From a checkpoint of a small transformer trained on Wikipedia: untied embeddings, 105M tokens.
Each number is 128 + 32 x the weight over its row's rms, rounded and kept within 0 to 255. Layers, rows and columns count from 0. Numbers have three digits each. The size before them is the row's rms in percent of the matrix's.

# layer 2 attention query, 128x160, rms 0.223, rows 0-127, columns 80-119
099:171146194121154117150155129140095095132170078188111147100093168168094137126081149117119141105119122090140102149118116124
098:155097127147146163114178118103088118138111130122077089121130186126098164099096084143097061145026111108091114115105147147
100:210108128132170132051155125159092121155148108116064115164165140112148180086137148119079138173135097110146129139138134089
092:213132083166115140073120086163099104161112123113109107169180112077123097093122151180090109098105099152065038102126206171
098:158109099142189130149089158136144122150102123125110124086153142100143080147145101170111106113055067176122117117214139157
101:157136162156172150129106153089142160141162079137097093134152183135073146105112177116119107130138090133139181140162087117
090:127148120116045110125112118118134234108124135137127153125093133102140158200108127114133128057060161112094141083115141191
106:154148079153080115166132159131070092138098128104113161181133107079137145179136185140172154079147173136130061139136160166
097:104093130131162099138128137141139167124080181104158129158064153138084118106094097098109107067108126111082113151166109120
098:133132129117109121168155096162105182156141137145108092150120122142131119128067132111108075109172157171103105096115140142
104:127099150164138107128088122188146090136210125094089088082135092133124125150115125122210102124176135103069107135075134152
094:137144152124162079145184115149134187139123142133121073084139159090091103154135157091083131146116118125152111141141149105
100:190134160161155125176097117136097136154164161145088135158121142160155083153132142133126090102167081163162163099078099134
103:172151112096095125186122111109099168107203199104133123143112110155112123152100129131157124154123132129104172202176136070
095:127146089084125085142093116171089094165158146118102198146128148135152174094104162048072128141116135097113128144175148080
101:170147172120082131154090123117111158070176116110116166145143139125127196148110121108131144114159150114066147144146208094
107:118152131109172134085126115165070063151123113101107111102153140119122133116136130126113077141113097094113141109107048152
097:130165121140107192061117153149103142132162101130165102188122125123083084119157118119063109140053130097149095148130128175
097:099082231129146148149142153105127157154142150115115113133064158111170058118119132158100121094171128153118119096110183086
129:150149143120131148200131104194120127131107148140081144090152142152158145174128106084107072125084174095138044109082135084
109:155142100168068149131095164091111138187158136122096123080116135119107068145140108131103104099170170136146081097132115151
108:063128058099089151156199074085145120118153113155095148096102163138115112107145126113202158128140169172104098139156131095
091:108081116035097153148113147174151080159092146111155126135117147167089149087104128100115097132122118118152157134149125098
106:113067143126169109111064123087135085156166164127098182151105164144133140152132102113182134099158160074136104135174184158
100:166185095221164105106097127086199158118144187094125143176160160098194101139114117180170148093145100114078121074131136166
133:146174143112042116078135153125137186117185115126159097133115166125139143075165144185041133206122185125124178100133128090
101:136115103095121112154096179122155086126087199176085143144101130131188140083055190126135111033105186163122100118141118119
108:168090109106149146138119136112126162130119137102104095172069160110151129126173097169184084133167087146126155165129140167
102:153141115184123125144162085140157195117174136104122103064156140091114143100120108148133134156097142130090217123105193100
100:133145117113203101089109196170128163084142143103102154121170125130165114146102120117098183107154123164114116105144110124
103:138110123077131133080123110155166084211132057165192097119115105096130198175136142123116120118115140078097165145159096162
093:140148083088145104180136165170123139081133179158072139081096171160108193137188108114144125164146138054152093153126097080
101:122139044139135074099121120126129142146132105135120204139119179109131147193150153146124036084086135131147132106132147143
087:181113132135184101093118135201113113123110112101095105113145141113160105133095083174092079134096155154098171131113087122
095:090128158122125127164101113126197145131055135121126149103078187097074116119146104099153171185112136153150152178131128098
095:107142157128095094113114101143127097094140135134102110130136051092120118110176121165109108100077123118123106129101150063
110:154116098098128132159095112096093106097146144195129119127119095130139145121180128165182104126138085138140113118133164151
091:163101140165149123137184161054077176067142113149107149082170138097164135144111153142110039105159128115093148114129132125
087:093126088128161129159134136140108168187139097118073105115187058148129101114072139112128102148093128107127138121102149106
095:098127111148087167135117101078206121111172115144135143122137183120115085119113137152082149121110139116119151160149077137
106:132029117163183119193158105134107110114094204143165137149143099184105117157120132102136099110093130085099115117100094079
099:154113116100173105131048153096117073038181122168117121196128066126149163104192178143076121109130137115165126133145124118
096:079078129080146116121120111125080165221125121101121098156187144150207176068132106144102123088153135125131121131107138115
087:113145167129184109208131111144126139136108162101136108185133147126146184140113183099111127081160162113145085118213149112
097:115058116098097167156122123111139069141152108202105103203095126142136110136183146119155116103135093121160102138097138124
098:128120151112134183077106067145135119146110185117102137122116068116123088127120132112144097117136189180097122181108026135
097:125093170053145081170083137142109122108128111110165128144141169133112100145183149182185119148103158124130150165111115140
100:115106098126132110065098118059116063128137075118158059132116098083165066150164120152143084056149104104161132177120080164
099:177102109100057115128077152148115138126158137130170126147097091162112139115119196135074087192162136109123144146106094103
103:106075136112118150152052122122152139119084141098119123098102167118107106130117148143043197132111165074091116140120156051
096:159099172109093132124094095088118148057126144122158121168183156106128060054072180130083100107155123104133144142115065129
104:188147107097143133135147144162064113147153132075125165140184113140135154160148155116061144109169111071135172155142144139
096:097131172062134152131146108109096131148125167146126042130207140143170113084177074145155139147119132103122088092102156116
122:140111148194137057124096130121163116124083103147096093063150099082129170124123105104113120127134130130082126134101126139
094:148105100147176187159150132112128132141120076140129147132114128136101165189121083113123117105091153174086099143087126138
103:108130119135092144148119138103165121045089114106162058200128077145133101093159112101103116034151114115082136108089086154
114:116105118107141144131180115112087107121122120135119049120179145088162145166088144133117167157107140139081144087112112166
099:113153136104108096109161134191130100135094159127097135086124140179146169151078126100125070100142129184131089157063119093
114:122152047141153122146175126154123142156083163124112137140160140090160129104120126120086161109145132103099079110130179113
099:164107142138156093134140110126148114114086176139073060166178123083134175120102198132088079101142168095085103189153099180
114:104133116119140134097125077052127110119137118108159153046117138070095126077102136177068103116154088115134054119122122112
103:078120109066139110173114109140121157138097116149039111112113123183046126170120134073185136164176117113091174143112154119
098:141148079160137144064092140144099128102124137158138022131105103109106126105160068119092130118159113124211145117107126165
110:156147114127121185155127148130095089117162172105106136183109135216147094137142141123112157130122110093185111131120118095
090:162181139117145139153074131105110104122108065148133113194148121132118163013107174118119140158115125111107148125116165134
090:193106146074129104089117157082093126091104083103152172143166125126093130114122203150146096190127175115084145150138098150
091:090147172121155104095172134133193095053146102082170127109162129164142112143110150133090121081092143149125089106109092105
086:121142145173107168145149140135100112133132064151124083129156109180092068168113086148096121067163127144117076134088154194
085:117099096152088116139107110172143182176137186126148088146097099155150120108095149129155154153070121119112166188130169137
100:145105103146135140108125158124121178131102101172084116174160133079102147120082198173122102163099047104076077125102136128
084:164104086130158111138119124153161125125112146114075145104095150091122143117178093140138105103145106167089164127143133146
099:136096133169101138177109112199122079143133145114189171150074121117115089238142075062116135121083160128163103158068158135
096:108122134128168094127057150126162082081058144137094139148166140108144176144118116144148079087133127159106145129136194088
101:112150155126134136086122134138149076132112120090077118137109130141171133064125128110060111166139108125053084095151126080
101:129171107161168129105131146074150153129142106209148147116179107140144159194082100063154156134128160116111114144091149124
087:106144152134163128091105147124109138167155051105080149099128163146086124109165163148131148168084136128127085113184093147
107:215162092132182138156105063145182109137134125192182163086083142116139132092110150186127057119165069156138135115123108159
102:105207152072128150105142167139137162119102094141051135119130123104197079116143155145136092139112116138073104115129108127
106:170158131128139181090091078108074089114137110134187053137161160078187132095155152151130110112100119123094141186105086086
104:124130096149094092106128094085153110181168072084135114104156134118114126109100069157117126087126132093148151135170136143
100:125157164150108063125132139129116085114151140118109111108117148099154124121191126116129129102131119216170108102193105075
088:156186141140114125082099120146132153180098108116163150180149102107151167089178130113122127103068175155163106091068058098
100:138167130099190155075175144167116085144189087122095081153208168116131171134145162088123134069104128117168120177135177128
104:128103143092120115051113160127163146109182125084101145156133127109121188109163167145135139102135127074181084119131085129
098:114099104166165137090079160137165121161111135075167077108190109153175105168193150100140127082136179137108136117112118207
107:090117126139191086180072157101073124112189116157159109163170108100158132077139196162149083154088043096107101113125126073
091:136132114112085171082174099118147103132148107139145189114138171126058148071142120126169132090096196148154061151139140144
107:136193124215095104158118141111081152186123174124141101161102177121139103172114113103109133105104124107164100096125160090
088:145144112108167168130090144127111132086155130139199145199114151076157169129043149151136129120172092082174120170111123161
111:122116144146133176097114102088076153135158074143131091154113106113053117057105155205068097158127103144078128150135120168
101:133142168132123141120103142160187079176183151071128136122139133155158216070133175143053099068112155146133107115153169083
104:131166198077138159147148126111102163164107149162082122099128226073117134134178150119133106169101161151141141072063149110
095:131112097162120091083092180143149203110131102095133132084132132115155153155173085142123163113186139059101112093127124108
108:132146128133097092133128139163121122129145176147136147129131152144121120105143123141185088109090125136198166064161138113
132:129118152148082183090146125127096119124184109138100201134123110160123137092143156177123106110169064148155118057118105100
093:096113087107162074142090086201140172119113098162145155169146074188107128120104135144140138135194134125127115139140141156
093:094137112173113101084126083106102131127164130104134109163140153098149077103150102117170134152067121140148130162148121121
079:141198072125171175136144080102115104097164114088091096154112065106141120145143119166089093128071192168142084091139167143
091:139093111094140137092160118160104144135130193163112096093113111133169088111090133160163152125144074145141148100112094113
089:108132105042177188154125080142117065071104116133114117113104118129123119083084143162126175175088112161111154152122115177
087:182101155185142072121105136100161111113058056173112131088149102103137134110155080126073083154112060088132159147162061116
097:159157140111096166072073089172151129124142114130201154116112113150096157053082165140109144116114145117114098130096153143
092:168145137110104153125147104092099119148164083118145133128177084101124118148136112136103088149155104129134085133135095173
092:109162119163150125173177155143130187147097164127156091173084154120132107155097069115145102108164157078108076160189154152
089:116038084189118087121077155163135159090152190135119116091097095116151162148112084066143184148143106147090132122176060070
092:090086123119145090175107102109122129121159146100100150121075130090142138123138116166161146090095105164151113154095100150
098:162185099138091074098084136154134126118120137124109182148157120139111142116100095133095151126163171106108068096107115110
083:076120157146184152137105107131076106179104176077119130124134140154119161160091117098098058140109186141137125117130079100
091:107165140098079105172119128113120166103208121169145172118151110167132161124145114142121162109174184124123024135105142103
084:079148081112158101136149111136077130074070101076111112161104162129184172127103126119129123110166074131106118144126110099
088:132178126150113076117154087133168144164170147099149132088158097114136183150141129120135142123105193120123080132180152141
104:172129125126181110173157127138064133156090130114104130115116118155085070158168109141111106137091153117163161133126116135
095:132183106130172208136095118119158108148082087146106066118118173072128155107100126122092137110121085152111130116153145138
103:131162068166110118110145110121120139135160155174106166152200142132152124131152168136135123161185178138139047090174123158
108:120155089085127116127191111115149177112204107112153097149131144083154090148176142175096122129205130164119115066173118110
097:111152165134196158132134153104120096119131150104158141123110152191090127192110161142140114169136106075131119191111135086
098:156155086097147127175088125159128134083066122123111068157111119086122159156191172157116186141165174124143118128112157009
114:163056140213108102136122170115189136051081122137104057102142131109103137161095111080134132105150168129060126179178131122
099:152162129114110119146122183135179172136066091196094124106096111092159089161140151061104147130108134122070126094158108085
110:158098143170118000091132144146126061149091162093182122157101091097130148168071086102168206118165107174083092089151125200
117:118110123148154163187150176114175085119112146130131132144110135071166151168111122124105134123163064119109123096140119140
103:125154116128117213087091075197131137167094142088093053167146109160179110107095135110085166183138161150115092097176080076
113:087120114167111070120093144122138152096077062191152115136153116150089116158169135139098134133164091127064140204121168102
097:154111109098062052104150140109128128084089104162175122141156044136154170113152162084133116174140091109122135143181102132
096:156092127161177126114105117194135154100145110136156153144101108108158164090131160114087091159130065191137146050143094102
113:172080049086128155071093168165155137134141145142047122158110101123104067090126118172115165167087166139158102171131092122
113:167136185198151114158147143133139100130079159161128148115144147177109128157136074043122132113110175141123199150063142154
094:155133145119081224124092062134080119113117124092166121149206145126179142129186122176182126103130099145108143090124131146
# layer 2 attention key, 64x160, rms 0.213, rows 0-63, columns 80-119
086:112115068116093115095110137163124073184090124068138138111163061134084130165101107192126098115164173143150120063114079142
091:157123123091088126193144138153071200069155147125164086140043073108106102122175152130132166107153114044153122110124143097
096:145146111103072162166096138099155170126124135172115099120028091142126080145152102124170098159123168095117174172102134170
088:140072174116146133150153077127128210156126150160173165167077137128110150194171174047108118134122104065160185067144128141
093:168143089148043134172144103127119076139121148113134113111202147145087191134134138122099110113132061140133124166114103092
094:097132143112133158165147088198120162150130121141164100146143092130102151101161159152137179161158078148160108130175176105
083:172125102109177080139112136071077078060103115093090190170146132131155130139165134101089153136132062088163056177120102109
086:133151086098152100085108133088134161102134091183124117113208116138183153177188152055154094136116136146107135115114091181
090:076062167095133137115144151138169075187134090121116092128111170086123108131117126154163127182071156128111143192121151157
098:106101124128118192169104082146099134145128169124131140153167131147061141069159146176077114124121158121108128104079156122
093:133108164151128084163165111099165115126139130142091108154126029099102136143224176118148113133107143181135094129113172079
090:100116122141112197095124128116190158123102135144081124162141158149083112144079122160128150177137134127089138183164140095
098:091072120082137140130147157168112130162127139165082131093153176116160121159094128120109123120160173081154169116102135097
093:116171125138146111152120119114119186157111134095083192073079105155097084075110129193095105190093168146070117100127128108
093:146147141073176108157130104148129132101058063087132102131162147090182090225124106136177087175124131138110116126142081130
099:141126182150125138123163153177133174116182100078106159155110181107134106144150185122154112177117111131235140160100150134
099:171107111075084157176110147135086127105100178187152143137137136170151125146089099087121107163170154095109139160187093193
105:121120146092107017136151107124141123089139174132184131116096151124073163074110137183155058165074121114134135153130166108
102:088140101147151124151111102134108095161117098163144073132120105084102073107146158071188095151179140107144157145130082110
102:113129136106131165129148105201101132147094098169130074114121071156128123105094127139113149119148139131146130193124103129
101:197130096150092100109168166102117133104108134167164152110084151124156140176098111077200114154092143129141129118124145185
135:129154103138151174092155150108137129151138099088137121117122092148131086066129134127137062098130137092115154148140131137
112:167131164145166089092168159115116091175138120104109110177186088169136102090157151122096042126138097147161138116149064113
103:134127119112088070148160114106148102056122115099133123079144084175114162187082139118157114099101151094141138198129099143
106:121107129124171162191093161135119121115140145151113143104130115154151152134144082134184092186112141112104128133138136125
111:072106103055217151151080115158155193118034116092070188134118109168146144100142105108112146101178131141114057124132140119
105:157141103106145169086096103038098181147130178155100118155120079111126131094160066183110168120120132098145197127116116166
108:113147206133133138096159119157136169201116110129157104157119106154123109062144091141121112093120101156124150197163108137
102:079090149146088099151156116145105153150139127061042166109106095110104121132142181087096161147140138185163150119153164109
112:129141113128091137085155104142087160084096093140086142115172089139112155016153131165111141116198143095107139131089141128
099:172077110128112095165144193137167163126109164133147079159116178100137148111144186069097133155069184124059122130136163123
100:120114127139125090140128199069093189110094173108134086092090137105165133153075149100120170118081107102130067111126128150
090:086104147111132178115091163182086086099080106090132147157130149099095090101138089158113153090114157139054164104127116089
083:099128193123091095168107144071145195153163103112164130096116104109129130137117122117105124110164071108113106127122115122
100:151180087089116110111133175106184140151103119170080109085106105157164125139104102105096143081143103111114037155166166131
089:157108146087072131088081076121146153170114133120139171084091094185124140060176107153097067117136172119111133108087126103
102:137135116078143129108158137126059083124137161114104102191106102133129174091081130160084096124138178128162123121122105112
085:097087126142120162120106130129167126160145119155131131153126152166106147138104081085110176113202089121114192120095106150
095:141079175151167146186157053134135146125124108104180064159112126082158121104137149130132081182125106175129152121130131084
081:115144127132113107065159122144098141112162149144108121109134147159084189159138095166123100105128147120138110079154097138
095:086109091128110114145160108084139048134103121087085081152154163080160119146120170080114090165103168110137108143154126149
102:151144189147129153133100130119132119107160181068098163122149120130109134127136136168095113127158086096166125080103165083
105:094163138156142148203153112145170150141155093167156039140160096124092107108114150195121116134095116126165158163114128094
099:130124085117132175145117122192106110093157163128080168080170169155094101112148141136141189113109169094068135138116163134
092:115077158120135085134106134158152148122133154180163152170106163117079151127099125124135118131105131059113147168101162141
102:098153144126243149116184148156165144203129127138127148060105138176093067106131134114127139107092159139158112162120136118
104:096097086068081170143098167168127071130139097178091157092104203139132129184110088125082158162157133151140114160098140132
095:159131085105145127133115137075198121182180139136120105082137134182107155150094084154150092122100151120069128121122168154
103:158165124130135075149087154143126100121153106158145091135151108142122071115136120142152131147086140125115137120046012110
094:109143105134118085147170094204164073113175114131189151085117140157102155118133125142141163120175153152096134077161101154
101:070167074099135138096106133122114068145162131072130181120136096185106149091156100150160092086109150126123098146120108158
110:130079150148107089106100118075074098152121117155135100080115141119157085184169099158177139113116142102136141087161114138
106:088129167060098113184093128172035098169148164113124202096086178090162165188134085183065130128149156096103131087134142131
109:080129187085119147185089122123064181129141070113112155108160126130125157138100145082114098147105129067229119177062134166
118:145066077063091152179125184134113107117084168187089085054081164143113120163167118126110156107130148076122202178106171153
105:200089107148086068143074141113148105146136107094160139112119138146133081166179166127186117143095133092177195180144175185
105:146136130130119121095126143049175074086064155072117157122125110150132128148102168149106101141129159088092114123103132119
102:046102084108201144090097102096163177149079087118128123102181132133110116082160118213116143106131141147080167132126176098
099:130196153098115139100146138170075172168131154140119071094113086144156133132186150105168144140139112061108129113156117134
101:101115108154124060077087150084132117134126126135150079110119136134130145196185151103187113104062179139166164088092184114
112:122162071120134149133143098129126084090172120144118102192178116176100100106124189138099107117159177107130096156122178159
103:084087093141164139113161089146099120162188121107112197097104138123087139029181065097118119086170191126091104084083138190
103:124118157168124125092124125118147137126143109157096197129142142122088091095138099111110095100212113095080056114103148132
110:124158123144111110097159097131150137145116127159145104090110089094143122100155173166162105232117104128140096159111123153
# layer 2 attention value, 64x160, rms 0.168, rows 0-47, columns 80-119
107:125171095171143163099073139122138129109139117143108096120072190116101073145136060169142095145154145145154135157085093092
097:121055122118181140158135130152165172047107154082112138077059132152151123146233153120139162161114109180093122093131177133
096:081107151113145077135117136160098090087150090177154129155149160152134129136152140129079145117140112106088123128127115084
101:093133028140132133122069128106109144148120126083090183146104140072191110116113081164101128170183209081156145130139124119
106:146133102129095191119143143092174139071116076091110181109105082146174129158106091129116057108152125194113135133109080104
096:085115118148148197080151151113080120147141084126149161102118137137156119136104125134171158113133163074170106114126120123
099:122143147124126125046150111127112134192121093106099150112141106101136082156124155074128161154104178140123147091101211161
102:111095178168095254132097117110130105135122095093123135118124123116158157138103182130105065172139144157070185120124140130
106:204071126145065138116126070125167102164181117143152158100123147092086082130144118118122108093104182111123070134141110139
100:126145095143126168112153163171155089098052200147104200145123152118168100094159080141118086136152167103089148137161090138
108:140193153128085136117075174118157178063158116121079166156225048133138158138214151142144148124126126116194143111118154169
101:062132096099185112130165157120133159147123105166142112209114112118167160093135144128146071109081116100156078107111148088
114:098091191151197102146116088099101170157159111131094173142127106168106165079160124125134117140082106088145107150130154123
109:186114116119045114124087185148136180089134141165129150152129196117164117127182083124178185161141078132109103112137111092
097:125146110155145106168159114089104130092150094142120137143136141088065155102155128138141097118091147132182147197121190118
094:077175113121085167138112116068068078165111166130157169121089173132127134148120138140157082107129077152122098063162126142
110:131160138102144136153118124206106120098074135064135113105169142028172146152177151124104118092117096126142145129154103087
102:124115183190153169131150151115113090130151138173110127155086135136159082079111116134121148115090076142088190098105096103
105:128137139097068107151168120156089127129149111178126151125052169069096202134156117096081089114131166123124145166151140186
097:141166100107136080106136142106175193109152164133129112117099139080145129176194124145122139050121095086122054143130070146
098:074141119109095158213099123095165188117113116160140117151182147131107117081139130130109117108083141089138088113131112139
097:108155155121133143079219065150102163105120085059102147163047116133070155077095194142097170098125132117088140120147123136
094:184100093173114112148151159113106112129151170154188141154143136138095094135125105171121093088056150172094166079163126131
103:092109139123129086141139133140142234131125122132085107160164126225107095087140066111164092139062171112091146102089117066
105:118139131139084144208142168125174076138133127160082140123145083073141133120159126120102160116113128114126103128141215127
100:065079066155084076136111153131091144091099142147096163112121156131139173091164172109123083078115183160155118128080093144
107:047078035064128121073123174193149161140174159105156148143181139080184133100116147137135138160146098139167098137119158130
103:160141105101133057185120148137204146083137101109122168134140145143134114140127207138159061185107152106150135122113140109
091:137151057170135096119090119092159118120101134103123141105116095159137106140111104189166194119132125077170140064112134099
093:159079127140186105115134098114141058072183135155077151126183186082192119129112078108091122069189094148146055176128119092
099:120095138141144094153131147080135128194085134088126150101153095181138153089161135048141139116147109094175194099169202185
099:131056138144141154093138106164161129144119166122138109115104071100122119100127077165171110092076153128143137137115176140
101:164092151097100160161142100120131152053110157162176081118067165123137141167146077140140146105157091143121179118142130078
099:167189110137099113099092111103072138135097143096102105160144100142105109147145162118133106074071136203162069174150111152
086:103126136127101124142142118158111147076130127197146104149092147096125105126112162160074127151112101116117041112103166116
093:090146156109150078126130154102141162113104134086105117106138159136133138166120148184163091160153051074087088151135113135
092:065089126123151075141085111132118180144141125085075147147087137108115116156119159151106067098128162185100099088152136068
108:118139133169117118150136170148141145074101078109145101156049125111130126141096113149083064121169135089086163103167146103
101:174112067176167163127132118094133154131137103120148182147141149146135143155115184138056120118112127134102116096184149196
095:112112081121190100165084164077090136160147093091112202159175122174132060117145116109137194138104122126140072105083115134
101:155121118114139065104126078116172137149132139060131149128133118194103198145121162125131121147100128134156160179156164046
088:157144147117104172139161145138095125167100179090111088101163144191143121129132143132193085081100110132063117125145134151
109:108126140160078123141158092152157105124165105121157104093099119103115198106103171101067154056093165129082116114059133098
097:145110085152117130046126085148122139132122115156126129096113104158143115172110106129134182170107085124095070143047089148
094:211142132127107154070151083133116159156144145174119152140158135090087197152132182119165101063100070134134132128117089107
098:112185145169082145125132147156106134140121146127140212144158143072117101136137090171157144141133101104129093204129139172
103:133115039075087127141118176134118078155098187101135159101184109129119152128139088137132119095068174134143126143118141104
097:073110140139100159081086095049126109092154150089122054112102157119080132101157197137117078156072141115171139153118122170
# layer 2 attention output (transposed), 128x160, rms 0.17, rows 0-46,64-110, columns 80-119
104:113148075081161115140123130145157195113103075131155149113116115095112080155160107149079074156142125114118131167142080096
102:162113068081156138154117144125117134155134126214150150092112178145099179191117090162115165130146159085107118148167078135
110:079151175114149165133125169193125082165143130069163104200096175183125169098169150136139155138118093093167161135138141143
093:116126197094107145077086107153128147167150151170163168155092078106154161164095124146186146087117117141147146140159149098
099:135120150029142136127150118118128098118148088099124049153159165110129151153117157148171127091153155085106149149096103157
103:125128143156094163109112075170080123205147232144133113157102148112106118071149205189109147117160103120159118126073107170
107:121126126153096136115098126090108098139070216174132099174109176112155110075124128194114092127115076141071129128139110150
103:110106108153086110124183197160140140091142200136105119136151130094128153119125094103076160096208160123107146184106168167
110:169134131184158125042133209090151151111129141088115156125086103111114100125123109169141129189087116095168113088123103144
105:128086120099062135094133126068157128151151127153136120108167110157195154195147115155178169169143166108067158142145147112
101:140124062092137177090123090130102097191139157131124183165102144122093097087061093165142108161084129117105176121114133158
092:124160156134113172120149073090136108122141120129123055132141083127157087119137167157113163128090101069136134175148107076
104:125149104144137145130153112124095137158079185128087138138145124071120115097132164138118188161117094136172125133117060118
111:097072131168170184125110122079137104144113137094101174076070141078091141122098141112106101114098127073151108105128149104
100:150143152080099078143109109075110119136122141185107070196153093199160091206164145114065134113108123083155091107146139143
092:241096119114111147157109079154099111099126129117128097156160112105157142137223128137128173097106179102148171154132158090
103:155118126104205124103089092149179115149120140103172128126119145094111124138096091052144149164203144130083098147108179117
094:116126171146127131113169139129080152114101111156169122111122096103133126086182135079102142115147116152108045097179113142
104:140163188122077113069145104112189109162141126164137139077155102159086147151162138125109098188111121113167089129152130099
101:147136197131164165135168092069108089113073084103137185121147105092126163121099077112111078155070163112128139063185177079
107:136124107144156141109182113166153081172075114047102151095177151144176120159116116123120167111139102150152137168134094120
097:157125117111106105118142108118152170132174086145161146171144113114150098089127120092126123134138156066149153041153061153
098:129169175119144172074118126081159169099123132109138119161112186123135054128163145069174146113130130150140098166123136128
105:067121137122137141102140088131107137154132088140070127127089145124085099127160171069147198165156089061139110164134153157
099:139156128164123137138162144097059122130095201136174161062039131175168119117119126145201116098152106098115102178097107128
108:126155118117192121107128137181133167109112154125085146090139098119095121112037118134078135123163112087090108129130164166
099:129129171146180121124145108102174103069094146143147141122151092146101120102086115086102165104061087085085134155149115114
103:149132128200090125092122192161174172073138105178084130145160085169104084141177104115060135126098125110083154137146136123
093:139183145088090137098117091109102172175174104101093119136072115172082202077184105146108064115138150164143163111099127098
096:122061167132143161179121163110128127142107140147183114100150121157144154144156150102090141154109175169121140174148110101
099:101124111109145153108123166100105065158138114122135130168147133079090103159091117182145114105065094148101134173136101172
100:122096143088094088098154135156107108136132139158125190148156100128113115157151190142133162114104096186123110068107155117
104:141085087154136160142092141133124109138143158101180163172164229159168162137150114136127137176099169201159141079182146172
090:142118137105103153118143090149096138158175079171130134189117119122130128117077130149155094076129121094069154091088167091
090:128123123142182158100100157105177112117088094096123134096098167182095156155134123158126099085095165090091167135130137069
088:080103079151114071142120130197105184148106116188142069141176091158171112096172107187163126118079128104177112076156118107
103:127139097118130103130139099122173066125166119130087184080097091153172158111200104171139149097112163060145182100107141148
113:140083127086085104099065184150071106086168086173147148185109136197124100137147115179186093093182104121131134107139107074
105:105198167152081101120125156166175116117130173092145094150167143153107091102042074172138091112127159130111147148111113113
096:102135136122156118118148143149126104105123148116139124105168106111170151128112116139093120095104138172079101132057142139
099:126187140092153100163165138134136121113163112144094173133155106119151141213116130091104112155100137102120123118113153159
098:199172156117153084104140150127122167147092069091141112200134187097202132107169108154121140178078170161066079152119115179
105:120188060118181100129181127133051103143134130125187096188187103110094112161093106084063119150164181157180165080114123107
098:117148152120129127163103142100115123175175036136149090072116136081136150134160092116082161106113173135117093094096138145
098:150102124167173150105115177058093176118111160118102160148125115173132119134082100111144155116114104098131114155132127159
103:109136148122196117141124116103160150152170081123157121094130100102163079094152134153108163147108150164121170095107108109
097:183141186130126116137163094174166105157096089136099100167131082142151115119090122064093148125137154138133125155093085167
102:099115123104132113150139139163088088138144143131102100096096136126148153092128087055122095078092164082123055150087133143
093:149167166105081131128166132120119112096099155113126170171185054107150135083110121092095102110131109170093093073066179097
102:136159049111107132105126131073134137128117143143067124113216081092142087115161133118158103201190096138118114118109127108
103:141094139144138142221153132136115072132115182127102102138137097131153099091152157103119143160129103146098123107025099178
101:138147109159142136118092155117178115118101185104106167138132100130107120053149153077120126190081103101157106141157128136
100:080109146169151105238126125160104081129146068076142137156148126176137118117158146133148109136073163129150172106139129127
085:156082183123183084106171077172091118157124096125200118130112112183116134177124072138093155158142140125131157091132112068
103:120116134121147050124146114120111145117178109164112136119141126140148127141107103086136129164062089171086127117162131115
099:127097105069112118188077132168095101123118102171123097123189136151186149141122130116089130092147100199127151125155145124
096:092135118167179100167062132124152103138114048084065139122132119131084132106055135125090167145130098085151131154063174169
102:148120144149125122147193141073159173123137129128126102073108156125154167155100133082110157082194074115177094177119087146
101:116164094110117085120085137106062185152170130105121129138116143139127092162115081147110076138146090117145088173103145141
105:161109163118104112114145151140118163081091134129129059106138124104168152139137093100103062110139095130119107153150170103
092:167140101121122131088159132099171135053074145144174092176184147143137109112087130171091150140105144170097110170129127161
100:147135101164101178098142132127068115169085149100219080115118148147109157105054152142225085133195073148154170121140115168
097:082134089099107142113139168142155163131202081155132099102117155082130156102086139116079151186136148132150054127123125132
118:123169154152096166109174169092123138163073128174095119061126148146160103107126140174082079182047136129144071080105104142
104:200088078123093139086070105125209136151146123102134120204135124114126129138111112104101103133135168125163173200085147125
097:116074115155182157146134127163063175053095130079126187160117145116135097155114172143195146067140089159151152157112108157
097:110140145090091102113098151139115080142192127179134041136158116149118095117124161134167135069140113113150102154079093158
098:127100129146123175105083117139117124120145173187141121126096143184047145098139155119147116154170205094154178120188182154
102:099197119102154129123137130133058125169158135102115126161122132102105193130180138133111154123037100107168134179111160133
096:096112098152070155126118148106151126126117079098178126105178100100122170112065121158082203071101156134107135102095132117
102:138138101125129165172091150119109095108086144083180182120150109122167137131159089193114116129126112140134131114116156146
103:106107183144146155132135099159110118126121094113080129156191148150102143152089116127114066192109144188117179044216122110
095:148111114136056136135098100113093106138061074103165088150089155149187170188156071123137135154113110153151114127134139119
101:116100173134086168173200118090101099103162118089157097166082124083159141153103148130131126169166108196154102110103087110
105:094070129140120120156134062092127148192166159104098109065096139121134150150143142096168140122141171150108086167132131135
098:148091114137142128138151112168186132117128118181196110139134197123184064112080203169160138116111130162150123143182132061
094:146138084160125089105104121114129162119062085140113100117120173083103144123102163083142119109155124153080120120131110159
102:127125163167104122144136131152167226088113052156151170056132097115183164115169057082105125118158128130093126110068145066
100:080133133152129150127078131112116098123153121099163112135117121138157155070083123176087092169119144090130129151131108128
093:084140151136108101119108124073151122129115125119135092080126027084098139179150194145085124146094103136123122167034085146
104:158133095139112063129169136160140091105083089095155141111121076136121118153092149121104162131154114151169124094184121128
090:133099143117091087158124130153119160166128175120158040137103131081122121102128068086154156156106117107150122134129102176
099:070162136104099157085123112085190105134151129119122190121082086158090123133151163137106156107150171170132149207105111092
097:086157169109131114109153119109056089138133158121179128106152093163146075144104126170110111150108098185116111130172085103
100:146197123141160125113157091139071152158141164066158129122177147130170150077208132112128125178056166174142051125130113134
105:165093115106208101191115155146113153144106135102092131118138144090128167125161104156088115119101157132163111082071122161
101:136144117136042120138111132133114128105134138199114105153159174119181136166163117129197133130154114127138213109158121073
103:103106127122102126071077103167156080122085112096164141087126103155156123071164139172098172076191155111168120154142103128
103:107117130081119133165094109141148099114135154175124151088190062149135144124099118129127172152216124109172194101113144048
104:169082102119163146075116040141096126103140170117124166139125118142170145113127128134142147132102097056116186132138129117
101:163119104092151118066122153126186093111078161127095138142119111142085121161131159132120090175137126112128130162163125149
098:151145182128098063170133172149136077110160056126183111114160106120085188124079122068123084166132156139139129097132130140
091:169075141155096120148115095130097152080089216136126117141133140152107151099066108162119121096120085112104172150145146101
104:138130143164136100115101166105158164130124180157145116132103158115154115150182133245151159106076115147112114115120101140